config = dict(
    norm_place='peri',
    rope_fraction=1.0,
    extras=['capped logits'],
    init_std_down=0.00187,
    lr_mult_o=4.0,
    lr_head=0.0153,
    decay_fraction=0.885,
    final_lr_fraction=0.05,
    max_steps=9675,
)
Each number is 128 + 32 x the weight over its row's rms, rounded and kept within 0 to 255. Layers, rows and columns count from 0. Numbers have three digits each. The size before them is the row's rms in percent of the matrix's.

# layer 2 MLP up, 2048x512, rms 0.129, rows 999-1035, columns 128-255
079:097103197144127134105133114149067120139148150087053086146095171139151118092176091147098139174154151177119136123102082133133115161114172124106144086120130137142088122111171083085129126137119074078109114137141167200113087189150108155119109155152071150088064094147148181165096125136154132161081146110186162108117135157153167234137134185173101125132079169156152132081079128151144137173101
113:119116190078101152117128189098123159154083151102083099132157090127154127144099109135163157114114114136139171155193110125095126154179064168118149101149099157154053134132173162124106092149128121159109210103156117149200097154079147149132124140107115123096148122152098108121094116120115181180094142143114079139120086120169167117176106131228125176121157140150089110119138127164107142125122
103:135113144141118140122125089064090140116158153150077127101175106119137105109125119110137093093135082166132152172128155100060180124112163098063149188078126106077138109069146133129123148083117120126114118131116142139086080130180118092126146175092122143135151133121159135091118071138134125130167168137131122053129175084096112110105166095108134155121154152154131144070065164099167193179112
101:153147207101140119079094133106138104131152158138166131137125111124128137178092128096186115125138112140138053106107125093147091108084137116148162141126157143137135089174083107084121192153096181106117059152100061151113134142106116110139087117104211128130113114194136153137177184188169151166150091092134173103159154076138085105166180121093140255162088151152121138101110141137131186118177
116:171146208145080143154130174146088118096147092142132088160170132075187168089122098127175154122080154085168134181100095100133098160140143109114118074151140140143119144116158106082151209117115143056096127118144068181099124179143129082153196133121168054115117170124119154114133145113161167080108124114132042197215145099119094205153102195167176112138081137102096103198179097104178133127119
100:110132072130106083061086114117141108156132132087126150116096061153147106114107103128150153158122118117124218139155072147121171102161078171141139126066115147143128155145134153131176139127182103089177135178138098153124138117141089137096123079097144167086102148098150161071173175076087149161105175174121120137142167110172127194149123075108118097125166116198104135164144124151115105156099
096:139142088166114072102117110164085154129149119125100132111121129132140150095080062176138168123126120140107148125105109139158145096143104101100168199078181099201100114133118165132125159132060101172148130128172123154131092128169143127182166120065167141147130127132134178158130170136164108077144097196111097203151156111137146067155144163185138116116162128072149067091132112136130143063103
120:148162155112129111153171132131150132068080147130158104116129080103167189084122110129061149152121142125059214147158100044117075129168146160089105174076118147120098138063165134078054166117073117160156109136142110137076138116127091147150158118164147162094124127210173167152123179134089100112096149145123089082096139182179183119154154154109127107148155108143147064111107093084150172117146
116:165097110157077143105152115169183132096132128097084163120128183160152198154091112120134195141117137126140096095123138154121147098140149130152103125141109093178131143100106059077121123163187153119118091186094113181079111183114144128131111157100096114049133099114066081231085109158122114095096100092104125124109163131031134097057126136166144185127150054130063141112128092155138164071211
104:129070101140107135038160128139136101149123129121148121118095180114102141123100076142078106148095191103136129130075100050135087102119127162118131061104125085146143140069198153097162108126164196158148148128181098149075136069127080102127086154143104091146091161133162121088133179146073107146109178093141130159132113128109104149139108172127152143132135122113120171168147112136050185093062
120:134116038148108138147143123148147155159137136070175158144134094135183150044151104084116103133087093112127167119097064138159159123160155175147116087104133114139122100087109078081043122112160126076149043140143074157147144171062135064076116094146104158108150135162107125150132120176159107125091146146080131120125178151157206102118108091152142061157130051135124127119162152121118145183162
056:128101143145124126125134118168147137159115114093083128118145106111137095063109146127091159084130097108121138146138167110140176115134125106156180079101116123121133138141098073121066148104159189107193163136153096117128158077096141112135084109150111162159147143188108108089114119129144097181134123115138123160081149129120077126088155116072129129115163112146103156130122081096113119087140
058:116107137062107124166102132034162095168189155069186112058140169148140129195127179152109124190105083087127133151104100137124131143129083112119138146104150124145115148164103174081069111169114120122106135197093141185160051080153145096094073170181123136109142140082121109166074104147098161080125157147122154122103156163117086121121122121119127111151138086075135125089177142089159108135099
113:150092127120110122133100099076141164149113144164164179110170130129105176075137168134101167092152153091171147105150135135131122103173075149122107156150072088091092129076108111123081163111143124115133068126145146143123076150132098098181118177153168100164181153097192128201172121147111131172121133111100125146162154116149129188175134079150146102102135128107067042040086123122110156163122
125:117042159077117134149144126159071105150138104137102141146073085146117164137116164165124101098109102171082136088122113193114092148147190174125143217110104136122162169131146116138174117083130093139079131053123115133161125108073150149148117130086130125116097026081138181127155114113151203083158164121127110122160190153098151100180145071170163108194122100146169147134206120173139107129176
109:155161103087117154187156067108092118156167108111191114095119122171172122129146165123134165144119123143087123121103065109136132107124139144149141135125154165114166133155173106144168156156114106145104073149129117117163137149106090133146152116171096106117125131093067102133040159124218127156104122144093164062146095147134165132114095130148101152105092106085083188100159153085117113110143
094:139146146147191067098158150146159119151144140110113099134118115161141131094102101176079107126104116150154125093096147084158124170097137136136132175151114124147150173129100157105073152085119123168117113120115188081159159166127152158058101101154092097073086160131106098116143112126112082086102160156122168139109067142154116060132101129117120198119094106166201147100111057067164199091111
114:118106116130088163118118085055159102143157171097133180107092130155087064115153133146126176087125082160078156160152169178142165104099117151121117069033143111122134137188156128098076137135100132116144093087127144091118158072170096130099137066104079149130087166118147125141104119084109113116166090104160151171187097158167125139078055135170118056117097162200151111115147125120112086138105
109:127120163128181111113151107063148089098086129188151168111141153146107106060154150120176164143155135193175147129100144162154115085056128110130180111147136181090161117102131137111168133153123099081137136070149083074181093141100169170103146104088083175124116192124079124134176072074073140149104147133126079088068108138129144155142115071140141146110121093171113095110166134098173211134117
086:160142104120058097149111118164166139106141130148174132158078121143108170138164149080126146172136202060081165111129129149152166142149137113122127145128090110145114252148114177092139150115120148122166127187142096101125119132096146102118140172156135090113184160089091156177150119124135073108069165172099103126121119117142174121113103152166120075120170135143098154076101105129189097112167
092:128150123178102127107184101171132110156098082087153163134127135161170170149135130138156114111101179154076110187127163091161133140128188128141128128098111081100116197070119150134151137153148123120114072144173117090180111072163119150097074170118135113118119142091124181078151115105118143137110139135067091092193162130045141085131129113136149177128115092176071092163136127161133080128078
110:132066172113135147121147140110079082109127163107168164078137162152121204091154090165140126089145122074070085186138140093191160143169144106069145159152146164103114102127071155148138204132122155110104115124151167099104126111142144141156128125089174161087182122136059083162227148078190151145114170119079192142124136136118175110133146184165151113098153150130176122124128122076128051122132
112:118109090128148128130118129107153173205107131086137158113063147144151101142130153123106107146181120129127158149131117147156133088122103108111151134183086162147146206166132104093132129185111165102157106151124121146155141171049120064137124168067119094155145140065156178072187137093161163098041102172106097148147117195100134134157126162120121128107170119120118094125133111176139116122112
108:141133111125096160174148110151166119107107124092129105129112130170164102109115164166161142107114145193120136086133090159185159109214051140139146126123170116120075095125155145084138083035184126122129137081115104140185184066077174103139149151135131076107113106187122171156149119102130124126120141100148097113147126115131133187163143136122109180128139125119145129143082096118120163122136
107:159171111119095090098151156148153123089138130119125118157138164102080113125077168113152133099108204135130100144106125153115137115189132158129131134141167127127125130128126169137099148119091169140151134114121105091139113152110143102150110071056116212184122116153127123118155109080136152151126132194131105096145117163189130187075104112189134110079072161142143149098155133150115189144160
109:105067121181100145079112134111116102115152143103158151120121089216120114153158196144086138220083136093122159166140078124154157088155091174093095102113113164168135144090128178143089111135100111156125088126106158130120146076102167107101135151129154145117150136062149145129139138102128110083109121140107128086147107130149143104082119139150150111200126124097129182161128124088046133153183
110:085089120110153147075122093127134124162102174155125105094155171099146125099088123109135154148105137072146043173123099069157125103093116115128088126144101137087147131122147140122121111105138122145223105146156154189136138130154085117134132098106149164173108183084143076143194106148094120153171084121171114067143121169105137138166130192143117124155120083097096131135185109143130135181099
120:134088106139121128118128130119158112158080089126095102148155153184125127095084139170114138177107102132158105146126125171166122167110162170169126091133131128070100113086096109122093127120123173211064102152109147123115096120131136135117106088169128140096159090029128128156114130160186137078096112121148094231044101214180121073119100085114142152115058074115157121120054117157152122147129
123:206150091165118147147123111157122127136148116145125159187176184120178161161101139085176149117113092082160187085090122129144175103155178107198178079161153139134045127176174088114124113132166133115185109081188157182151080127158067175149095191118107131127100132137117151145104088136051149152128077135139094123154160059179199130152107146150108183111126163090158151177128093130100095132217
119:146156052178125119141143113139142149140135114155152171114129116126150163103113106138061105056136160194149165125147073088070134094100174155187136141118099162112137128066152136194138157142145121148126060153064171131128108154155136125157165118172142136115145134164147152093121141165084137135089087157131120128137140165168187139126160059140149116112112137164162128181139140121148102148090
071:160143065113109135109109110113071159136159163128129128144129181124130144148160111104100189151131188132142147126135169080109153148132087121127118097106120075185136151150186124099178104152165128111135138091141180129089146151164167089138137070113126135148162121155160123150135114101097183110088110176175152126114114100084202173080136117098136140137119151106119158139113142140199082156110
015:118208124155177122113156144174079139111152168099159083088153076088083103104165170192184065127166111183097124134163098102154135090121145151161135124162085109158157068184156160084133176188149151140048125107118099182104103146131152084131195163211128122069162111113089120099118100119145152085136147116171159098132177113164130101159137134141121189178151111133123141158104136082067141114160
085:162167134113100169098109157133131100158112140177143158081093113065090140140152042098080108094230077148047135161066099091127118152114098122058165118108148183149143120161106141135130166137145100102178109093128102132185132140143142123090146098105129172166143161071075170158134074158118114207111117144118107134070143107135114121105161151074130086113192125159105130165150135126120141124143
101:167105109151179183153201179144091123095119105153140107131073122067140114137119082132095105116186101095122141107081132133151091098052089163137123141131123170184155114109140165106114062151160134128087139080112088144084076134136121152105167114119120131115083194103154095123130130138151091130171098112097192157065144073139164180152158104163134111159113106140143143174145171163112144092100
062:123128134087121191134136125060108185095101127126097146163090146160098146113097111135110134149134104166084146131167184106220150105120155101075155151127185127119133170195160136109147186126201132157127140130109124070118107094121136109132135176157150177095103114115199118110089131086089104124198111107119133080147176112152125108143201137150116106182137131160122078093114124069092136095177
109:073171147125054136111131136199075107113132142154128091096174151141120197165152103080115170080143114138151129127166128122195116145116141097117120170159133165086130188090124208188194151082125172107083119127101123194114152090094121081139182168156156103112118115083096148150111126108151089182127165131168158137142132127160209115118178135139137147205158094132165148109122152121114137161140
110:142097132115179108074143117098093144075166118190165081105122157097130124109156147150092151157166084173104119073149133120126139139164129201121129103172086120102174121072062120119093086134097200105080116110084044118176109148068171136081078149162185134103096140147120135137159095160086163148124126037083154149129103112139070114114171137120087129155140100158125207103096111143172114109141
# layer 2 MLP down (transposed), 2048x512, rms 0.0618, rows 999-1034, columns 128-255
080:134152078155177154160104123160143144175151155125103080086136143142084166098085127088118122139113154175093104155138115142107169108135120113131150065138110116088108203163155126070116075097156160103189142124168140131153108149151097156169188118144094123141158130145139088078167120125137073166080143092130201041133150133081148117096110102101125157103116117172196141128103142120158144160148
114:120117129120135124118140119153168137076129185141165111150117132105183093113119087106119138104107104158094107126123119188118136224116114124140129091124056132125124111122091111108062134134131136097114084116077135143137113226119115135148143119172125129103120086114138119094076148140153184162132103115096112107137101172168174130153154132127133133191193146095173132148164142147125141099195
094:152078123124120095141199092105113145110091146105131162103141082099094149180149108154167151080109047154142191159151120097148142126108205103115152114125101143122092205170157134122085119118137151120146092077113143107173093073150080094159089051162098121087181124103215109150147181110120152119125118159138143148075129114081168194155104131122049144055132171120155130074145104129071105121113
098:124093159114197087066119147162106132121094082120120126130095115125162146103110094151147162142115133106156165130123178122092137113140094212144150103105138101099119150089114106105124102164079143090111104064166156087102148119120138113115184081130156101050131143091138118161222133109090176155141131166117192119134094112174077103149068179192110164135144082152089117129139104135175192151150
111:135140130126071116083146196129094101150176157157086137134141094135114110153187173167123143153189128123163170175145123137185195146116078179170138109093153159154147139201103080156130142098121139108117201063108132176047190115124137107109175146182128073132166114162113119082122075106114091084130111104203077165147199126134159102213131140096127098107115142134156138106115125144141184148116
113:162106038124141131132136102127127120169101127094143168074099129195075169121096149144104148110075145132150171166186142059140114049063189104136183106110131133079146140136091149120150104135141150143146136154111098139139136119168180136057074143076134141100160135109131142056120137156140115197127123118150145182127184169113133193190089128125136071130170123180094093141111137116146059118128
108:131145146090176107146168123133139161126070095158174155134091096068139097094167182071134103154175131153140105080108131112048199171130199116166061140134118141112153112033140115149096129120205098142136094142082146094123089157092139164182137096140096129145195090134137169110129120109110150115140129170083172127167170096075144107116122164116174148084132153139080164123139133077088160120072
113:113125141175084131128094078134070094120136153104117151056093133094079101120158123161138135157099168128154138117153147147139185102129109127109141111174101130124120063152185133090135123122135155102136116103136148099140088174129120142109083137078072159137121140123052134109164154150110106105158111069116142158141142146102092149167200136102102163053114093072116178152124125110161099166166
105:122104104135150096155116149115157114111160123130124059096119102083129133100107175136113122110182134123107053146151145150140141167087111130153044176139152170177102098177142118162085169122100135177129164101132154107155148134087117110098143135156106122112082122139128120179152152142158171144147128120149094167152105164145145111167122131147018109176117120183194163123136119130084165074107
098:132162083118181152151151124170122102177096111145115121095118111103127162084099114088133114155084153157123115123096114141133118092063160054095102145137082128121196128139120181121160136189145161147146163075168118190106112121109129141103133152137184102142082131120143085146127083158134098163131176088164166146165149111117132170093134144168153141157083102130117149092136111138103154098147
108:153048150098117137143103127186141110116120081148166150093158171145131122142091062153106141097148124161087148144117116139124162112133123097135153143145128173121170099033124135086128122130098107118130187113116085107077136101141180090130159122099073160133165145107127070158135098172213115112139063076138144093106113170107150105097119113131131117205113119111140092087105078101103147163063
052:196133107173123171131125114140165121191145166106138121108114068161111171119124125137130102106134171137146131117116115148139194180130151132210141171158150143113106130088070145142133123134106129120189144133130185108114155148191098127170120165165121134198102107114176129150189124127129070175132119154061164174145114134121085059106095104172136109133063138122119112137097161130161137148131
065:129116161157104078145079077154145098160182100096161112108143138122179132119171115150164175098122134135153159238159097094142102152099116116143158124115193094140146091138124102050129147149130144106110124145160137180111095061091205051154117161185120110103140126122111150165101143157109175139099174166103170113107130158114118071075169079135142156127124129153160139078139126126147130137150
104:123109103180090157126142181119127077138111163134113117178116051130128099086040164132137115122129125069172096084111132111116154148186088133146159192115086142123106203166098129116145163165124171111103126141134125094134150122117112205158154159156141105110114120131141086171126113092159156144116175112169146103150098181128117135093136112087131133098108072147161126128174188142077131111161
107:211176089154154102138110120108124062111114075184166085116133128123051086126124114143146112132140158175143148184168159110180065100151124105130103116124136139137076087172137155119087072154088132128141184133133135164130104111113137058156126027119193143114115128124148137125218085130096075122109150159163078107116058077132129108111149102055199127112157091146139081158147106113113145134151
111:117108108089133154115172173151142114171073113103140153150072156132133099112085123116184096146126153100216104106123169156155165138103078141108127142134143137080152114096067180097072172106072138128105160090077107176088165119144116157134184186080110165151156141141161123115148159145160103146150162184127129180117100141084156054161127144130161150152153091137119153053065063137129117114124
090:144135148151160097122158122103140113119125123126162122100086149221154127154174133130128083153105108138092167130208066102126130099102109113181118113101113118139127135146167138122144137204074110149172103125118139122137121118107098145193168156136127136093148097089185081119131170136171113081176107102038181092163130153110149170157159104135163076111191122146154178204170106188053103100143
104:125084155100159121101187167121090072103173125080082140146113143162114141155134131154143103141129087143162113192081116131124152137091123086127154174125169070143112127121148081147142116132096111133131147149064115141133118127144056093147128135125077145058078132131186147097098118118174065112110153130088178121183168098119142085160168125111134181130120132097123085090131130096096188120117
102:117140162135122147131124087163142167131147105130150154127100140121132150172190133162199132159153096124137137187125119125151109113152137115126127129178103111102128135091111127120128150146105112120165145104115110196103194097084150136129142152171100180133145094131186157150088112162114087136130123107134122136127114157199115156147134135148119152142156164102130163097078045144109126132126
093:099112183083090152151112119138145127147053165147149050124145064159145122161097123169164141137102127105144197100143145167183206160131122160122165143140094150129142162136137127149110179150113094169150124163144144125141104111142171156117161177139158104148138163114147094134117123129133139081032135220142101130175134094143075093173134175146095111107111116127146165149140112139120098140137
087:184158143101145111094128136128097111162151121132102086099128093147114127046121091162165123100124149135103156130184171194082082152151127117119126089110177066158170106166133140073068121109098123168135148155144133108047142163086176145156179153169164104149180183111160104106123125168105092144192157114123100127116120155114150153118123111159112115132100122063182104143104130160078145157115
101:161140074203189091116204136109225107140188112110107118104075145122097118133124098142099190097064111123125102087109066065094123063103101111173109120181132052183100166071170103117110125121168080134099182152183127115135134101112077067221100157120087150151110095178208132144056180093110112185103121123128109143133120145149119127197143130159095146135114094062119187154103159140139154160118
099:055076133157141062168144164109098120084104185129111121067047106133135125148115166103104118147111116123096109130070071128103100134111119083090129139134145146092135050084120043123136156116116157178085148070090159118117103132161194094070123177174066187143165152089113144177129116127170107135157129111174135076124139139145149143127126150112146112117146145112153162167106111175109142119124
105:113173132125095135111121136129118105157144138106120133126151149134086138159091137119137149166134125127090191178134117161107124110173097105114154128127136147100131136098120151102144112081097107125183094165126122120097157096111144157089112115104092119102078155165101056087162137108179194051075110111128158154152125149128118125165107178195124138119137103131089084104121120131121138124098
110:121086121101095168158143132096102174124125081119132091063165063131175163123196126132144143131208143087060145180131126081152148123142112107105075091146085177108188160094165090178078099078127148204097129109102152131171125146124130184101132158102079102083185100157144113192172090170127154105124176153190169133092155145123152048117129155174072104141112105122131132119159091089143051112061
116:109144099163091112075092158135100213118120188115128149174150100079173137122107136135164127118131150109150166167110148110084135137175155164134142124137167210089118165087122133078122137137167143086148123150099159148100102101155091104191103112125176079138115140081157091122118082146127066098135134105097118124189104127175097107165134103176140143158167163111089077159084145104135128166154
108:184128148142146134152150147138143164078125150118100077144152141125131153118132172187192161095127168167164082169104130125050134152101087169057139086114128141068146144174149091129131128132155119096142139091142120148147148128157119147123111111169137164068148129143128143093156110158089100138144114179124124097089138166138131178146192162128113155128076123142114094098172136178116089108121
112:097138151105152107112125099102145175079106144125120145088137145059079128127114117135136124118116144139110063114109103167123132069124094108122160193171126090172069140134157056107100085141121138082092124204085138091096172151111113081136108111087093144135169099118141109133138107144083079133167152099060114135122102142096130175102138159160153131119176103138066103136190089124130134120129
115:075137093113197134141104078150072115138163161137098119159155120130144172093124134125166128141143080086141154171091089133105161189160106145107100120078088132164146118099062166092163145119161090086123130130068156148143118118108186096157128053116148112112214147134115093129137098115136160122194126081072112106103171105153125142111155125104135154195106088120147143151149034099139077109129
116:120145135115136093127081104167156102124102138150101169174141102140085113064174218165158132159135178086114165132154141147186150140148106130051149124130079110088126141132125117066115130122141147122086157129122132105151119101071114235110100135103052132128123092169143134077118117138169140202059124134109164175136121092054119043133099147101090114169077104148138200157114170097090087100149
079:141144112080111122138101109118080147075124090180108110082076169143074123170161119163107146098125220132145074171161087164132176101124203210134155110096116085100155107175161208103133139179127111118098098076131179146133135098171121075149147061143116118130118088062125121132176081116137120121076112121190138118102133084199130161153151112081136113174187070142080149112124148159149092200086
013:110150097147102128090203124097099153118108138159176107133157123079121184133124128126095091133100129151126142140177142050153089140111085109172142103184135077187184137124156151101176153156155123132076043110112117125082113101110187110135136078209138121174126143098143123128153131126089111111108157118101136137163129149130203123093109101112152109143183140173117141133119100143038084160091
079:180137123118171116133114148134116115104087099124127124110143130127092098125136104074136139131136065104161130115075207107182099118072156145136131224106134182158073129146107158129102112145144050160144136122140153166160115163151081108111136127138067087165083169108127145147118106146151073162136049041141081179074123118126181098187069095100135068134139086156116115169109141130083121117115
109:094136140131089130127151167096092195184134120085144107160088172100092192164122163138170182086159157050128121180094134102153155083114105131132154153184136141115126131142107122107137164089116111166145160105122135126112126147150120126144145106089170150152119098194148174099112107115142165104198093143092113157132109141134113108124131115133160158155108095122101135110147109098166092070164
070:091150107171094113143103161129111160119097139145100090110038091161106146105135115114145108113137177189112108150188105109157147095073137112153134110067202147177135148147114194094098082092084148157093113159111161168152109214142143131088146114152210120168079154093099078114104141125148147115154164154062171110127104159138084136095111143105112149070139172146106080053146120138112144109112
097:130159101154121099181112116080125138178111175114094104159121098132119085041126076079075140096148095165161152136179158178143170125151188109106161134114083102096126172160125082112130117119173060171156153140123090122133116101143101179131115104119140058093144135076145107180141077120110085113115076115136132129110112108160184151102128104159163125151166162128099133111100091098153137137135
# layer 2 MLP gate, 2048x512, rms 0.126, rows 1000-1035, columns 128-255
115:084130154127138148110179131184223138152125170174141057178101092114154134125100141108150096136113139134095132141168122159135157091095124132132126118122128169181152149115233126060047139136126162170135175134165138142160110184181090172145145143110099134081165106027111091133105125125155171119084149105152127168106115172133149121120159163162147180143149094132094173059080144109102160104175
096:150171163133138102109095152129126090128105133095177088127058137211156122116103136143082129176085140162169214092136119112148100166085158062164079038171104108103080097162138130171148127146109067144163113161185085134129125156099170127118183189124152159078151128093129137154129072146154143117140139111143089114155149135140136091180152071118134045134078135128116102151143105086137109098105
098:148147172117117143148156166109081124153169163135191164089122174136102132161080098112168164110100115142184090145135087113123149112037146026120157093158098154068138121064063132153165141105135187189174153123118052109104186157128128121121083137137151127166109096130140153127108175144110167211085172066134217151085159153103147103167132196152192214133115125139114097071081107139181152117112
118:112142165087136135089116148122139126110176153172127145122110137140101069118144076119151132140059087127134103181152050144138123141108178137130119108145138104148141146103134120115179145109115134161159162124104108103108146133118137084152143128075105105101131143146126107119126174150098166100102155144177074139187165109107102169168097160110116150143096140149102155136162122148102186131094
111:105124152122130152119121079152149149097137145160147133117182148183131120174126095162160128117094102125168100128117161116092155138188087122071126144171151122109098182148175154128084137137126140132130172124118180117130101137160198169142099122170083059155108129113122126170103061157163144115098177130144127074177149120155108172033096099168155137106091116053134081130173071155123114144099
107:146084087143094062109085099154121167136180080130113116112148084147088159089101104187128144132111146166118152111081121176176076128106134128127131143085174082183082155160116130119140112145077165157172158147173099189147121115186132110158126102092167121166122153150148163136116183128141123107114094150137113151120160134117135108166116156168120118090165097067165032132144127157125114094137
121:130161157104143152098212123129218129138121112126150140099109101099114161084071139120123134131125166133105087169175222076140131139107115104133112133110082163141112148130079186122140079137106125149168118115097072132131127136106121144135121076092160098154138073147158163111125142171161146127106115148115111115155091120111135123193119144066050103136131140135136074095175052180114147136120
113:154137087143187168149158080169136124123099147118140117157106118095128199106067160123121218081151132128074095073128080163122128163107148100152105141180090153170109093117158057110100119062148143092148114105121155077155095136145099121173087148062156111047121140091164158149104194067117139144136118077137121163148134146073124136137135106111135114098143103157102122112165123136095146120152
094:124136163111067117148131147139138129119147170135113154153077165179103137079167162104116150122112099143187152104127171160057155103115095158087091117131185139135144113085119142147080071108128103189053084212114076128119105105089147173147165058123157138147174063123129164037115100188143110120096097116037107152105146186117149129179100120098144117098104136049115121087106155161166074157116
114:144165128200135086111077103109142106137148166157119096090097157125127128117125141098116185106141169090078133124158148209142100105139133105184148142114100157152149109103209108127146128130053150105151177155103158127159140151187071160164182153062125086125183075116078136149098100098124156083219120155162126102068156147162080080123136131109096124123118173144145144103207135179096193107176
053:200086137115157141108104125092148175094092182133210167130142126146166134135117136144116067128096104128079117028065119109117151181127117083132104180130115158089115145174093112105145135180117120134117131127176089121114098115102124138084122181123095133166167142183127126168169155137182158127154123151108128154154074188155162133127124114174186193098190148162144088107167124198176161151132
062:140088120087130169147075126084185131124204133091168115088108168191133157144167191161119089182151065079127132136093120133108066186140080106075115140129147139183122116185104150099105077128107158158107120156162130128137055055133136110085088171189102124103151100071121159176152106127109167097102170161128139099107136148116078118123099132109110097107127103126108123131169117074146082122085
111:093084146142153121119103154204195156097089089139112092115139092134132177124054117130107151042125130137168057114131107117179121102119141100142137152135129116106124154124091124142112214088126134115092094103136097122123142124162158165102159151153102122130106182118104058122090136171153127136178175086137163146073194129104167157131071134132134142098107099182170076107174136135101079158161
117:087106065120091091105148070124114129155106136091117159126069147105101104160136141138153147091142076141097161138149178101105147112157184122143141141124149119187096104098123104152052140086102120115133174097133172103111148144140164146128140104113139208123070171096131117141105136131106057152120101154072157093098129108170116132088124093137089112142121110138193149135157082123101150102090
114:129130171139188132121138071134122108094144126103105122133127115070144134162110090125183125057136119123133116158117139143109092083156110130107159174106104102142212218132162166108087157100122133151130084152113110116164098164195162145179135119119105087165099161112098071168076103146114072128130088119078129115150142144133138109106083107109092122161088081064105123103093119114132124066130
086:170047168121138122134167087100122185052143061106166148173042121154114073116107108154149183144093102134174126151139099112182122142161092111148086091234096093140164176112152138181170075096063106180085107125085138112167177121150122103101122205128119142123142096106143109144092120103135163141150098152100115136093137129149118141106145147142079139163132133045129165161106113119125156148120
109:127081105114130130162139169129156114085112059088116211147167093142147107147151109146071153095121158067122160136132067109225097166097129129190146158115112149185080111107127096154115147173082104111098181063067165111097096142165174124118117148146105107152099129101203135137139146124098109144105083161110205114097114075087140121137126183142133150181136120073140138121138082143111084086123
109:085147184128133111188139191167129159096128066104143198140143169139099150145105121095154122152187095126144062199124089176135135129127174176114162133126118117125074176155149168090167172140101127125131101104125172181123102084133145104062145152059116082065156164146213169143102186180137095178113127144140146115123143127092099164093153231136087131169131097155124112157158081135147135150104
096:166124111133122083119128112150160175126111167173142118121138142106120110146159168116104091147159215126090145126150129108136162117119143126137181186175109141105163214121116181083131134094113149136156137149099146110161167171109085088111182089156129140171180193117155151170147172083119070111131148140156087129130134146101101102107106136110145077138181064134109127071095122110146111109142
090:130145152093090139123128151172110168111157088107112144154126169121164206113101163103134117127088146117103126123174083070125162118155184140124118154110075112078168179091118117180109100073136110114120126125220092138124091098170168122130115102050129114113084176134111153110108100129150118133122127171132150081167176139119077098080112175133183127160117146205130105148173122116089088130109
104:106122208080098121172166138048090100147133206120106156113141101152145105155070098119060112140138129150121122157120104047120136121125178129151112121132157139156104131144136158126159094174121173123067131214129153099199125100203073123150106138109127096104136173148085134194144152125127162093153140110107159156130093112142105156161199154136162102150164169053148115183138125110133193122130
104:133164091144153121165136121205182104154143088111130107099125099103122117061159134188120123094140135121138043157103130103104110144159161184106112143075109123120129106172123140133140085138076100066121105167116061077128133077087128193140149155116144169117189103151144124201123141118148158142142147112115062129130100117074138108112119127091151149152143202155140166167148138118163126139114
106:155188077116109179052086123085123141146149134114105149102136177100134130107150123106085112156109098177158161085139102119053148169130111058131105152133132133126146081112146142114116124232112169056163122116106129133134134096136166101159157114142097152154077154143112071075112141082187194058155160108127159148132061152108120100115133155178154204116121124121131124102141107124122121145066
115:111140156139124147135116124115097142151091144147128108114119138162139194143182095139135086108120086140143160154187135154090090136119092073152161119129086196096094098134152099155082099114175170226136129105099155187155138079164122101101127148096131112140093114129136133144175119169104141120110138125158151176129152131112096133172168142156114117176128102129101112151091139132126030131085
114:148137086154123152165094090119146096127092135145112101173043144142140108144098114102170166160131058175157076152121164143156161124081136154117156089101142059171095146140168159097093076154124108135109169123131086185145141031108159126128098092125119075103144158122168101113139125149176122163104124100166136124125102171123157140133104074134067135153146200062130108108197175143147105150114
108:128127121139102117132156097166123095076105068141137086116118055140123150137140193168068120116138137055148126170141151160113086160131162134123139167154155088134080090115128125118145139118203173126103109087121059102144082078189171097096156124106166130111122154147124170171075124120060156162146084134116164160151080125142157155171083128155066137121116157094164155084185097088093139144152
116:082114114105131122160169134154143160128090124129125154102184143100121188185130122117138200182090174166066098182184175111080056145185083141073129106132083092139136137083163139137109104097084099068139119129102087118112154157096129102074154126104121157100065110179126108140046153105138104062106122137131096130122093151129054119077171137168206133155165185115134156133177137117081112088073
118:120145114224127089101100125096101133105158173143119154108172129120125094156166146144121130119166116115153076153120108101200178141160106170105121174174130139154095129118083123043111100178180147149093147099163109098064118125095162115144145099150162182188136139112134166185133142092135116164121130121082163149045032147105099156092132106173186147134173120140144070088129079071167152087156
117:131085149149159107142203148096138148199148083112122209107159117132080139118121083130120131136138122115187172204147105147117105106083128131165138142112129120137111149151178154133158113121187135184159090108133129141174153166132113145149164064145144164078135106155142187097098173191096130061150142103186133167145128156202095134115096136132083148130065140168175130140165112156101142132113
076:124138186135146118159121123126170122107116124141133197123131106104151089065102111115147099075149074178141107148148137144118117097136175134128152141133115179091151070154094165121077174146112164072140137129110085073153045096131079144102093181125133075067101121099056148109074112180165050118122102053092136135062117156191125080116155120142142153141167172138141135153142128123060169093120
016:159202179101185116112146087114107142118157150124147125099107089136119126081089153187141074152194139146100108112173077156128068064137120152123142085104124090097115102140183146138168183163194142164106156087149122139092089153139106109119181158164074098065164112128054131074176074111158107073125099160174182075124147135180071119135151095126140116182179112123184100201052118082137112137123
078:096170112158111089166131139151106142134104134104108113095181159105134088104156174153127152169123143123163122126183125118095115087121105123117166156169082082133132137110151107221129076192049152112129153160147189099116134119134127147091125066163132120104098110117158109127134119100149157106102111123182136147145098109099247121126168168231141134108095155104092105112122128180143158112148
107:147111092131168147162168141135131123127144082166138211128110103152145021186145105149100096134118127076134164070106205137123132141041119155117148092139144175161128155117114127055097128145093136109164096091126123110101111090127143123123131122169103103108126188107089036148063155106184105102160104159091138155135118121133140132133107133165125142141139089139112108126137080100120106123143
071:138137134101118216152154154104092156109137099102136129124117154134124190108106119159093142149140084137065162147157193093172081118111104136080164192135196157097147159152132113138141155163184087174141115107149157086116137085110166120155128164184132148117114102114176187152145120140100113117163121100151136112156187136122184084148188113148109110171152150189108127085119146089058135110133
101:100141096104130118126088147126153136135076099166182167136177167117127152154078145163099140118133179097150114114069149117141095090107166074114090203104132126152111133156116079130142092151116112145162092159173173119123116119109105131108159175106116176127119074162163124106176113115080107053130183141117078159126123103140086096132101143150138104171144186101140035026170091158120124193108
110:146094108128167138182132087065094200141097133140108134122184136113087109137148126122075108165146131135113086118111108127114128115153097141124148159116151171151160174127132141116143100174127119108081089089172104083153134132161128150161112204147156098139145128133081137185166092190094109162152120081181138111123190181104140121163099205200112121104138112170137109087150169154135164131116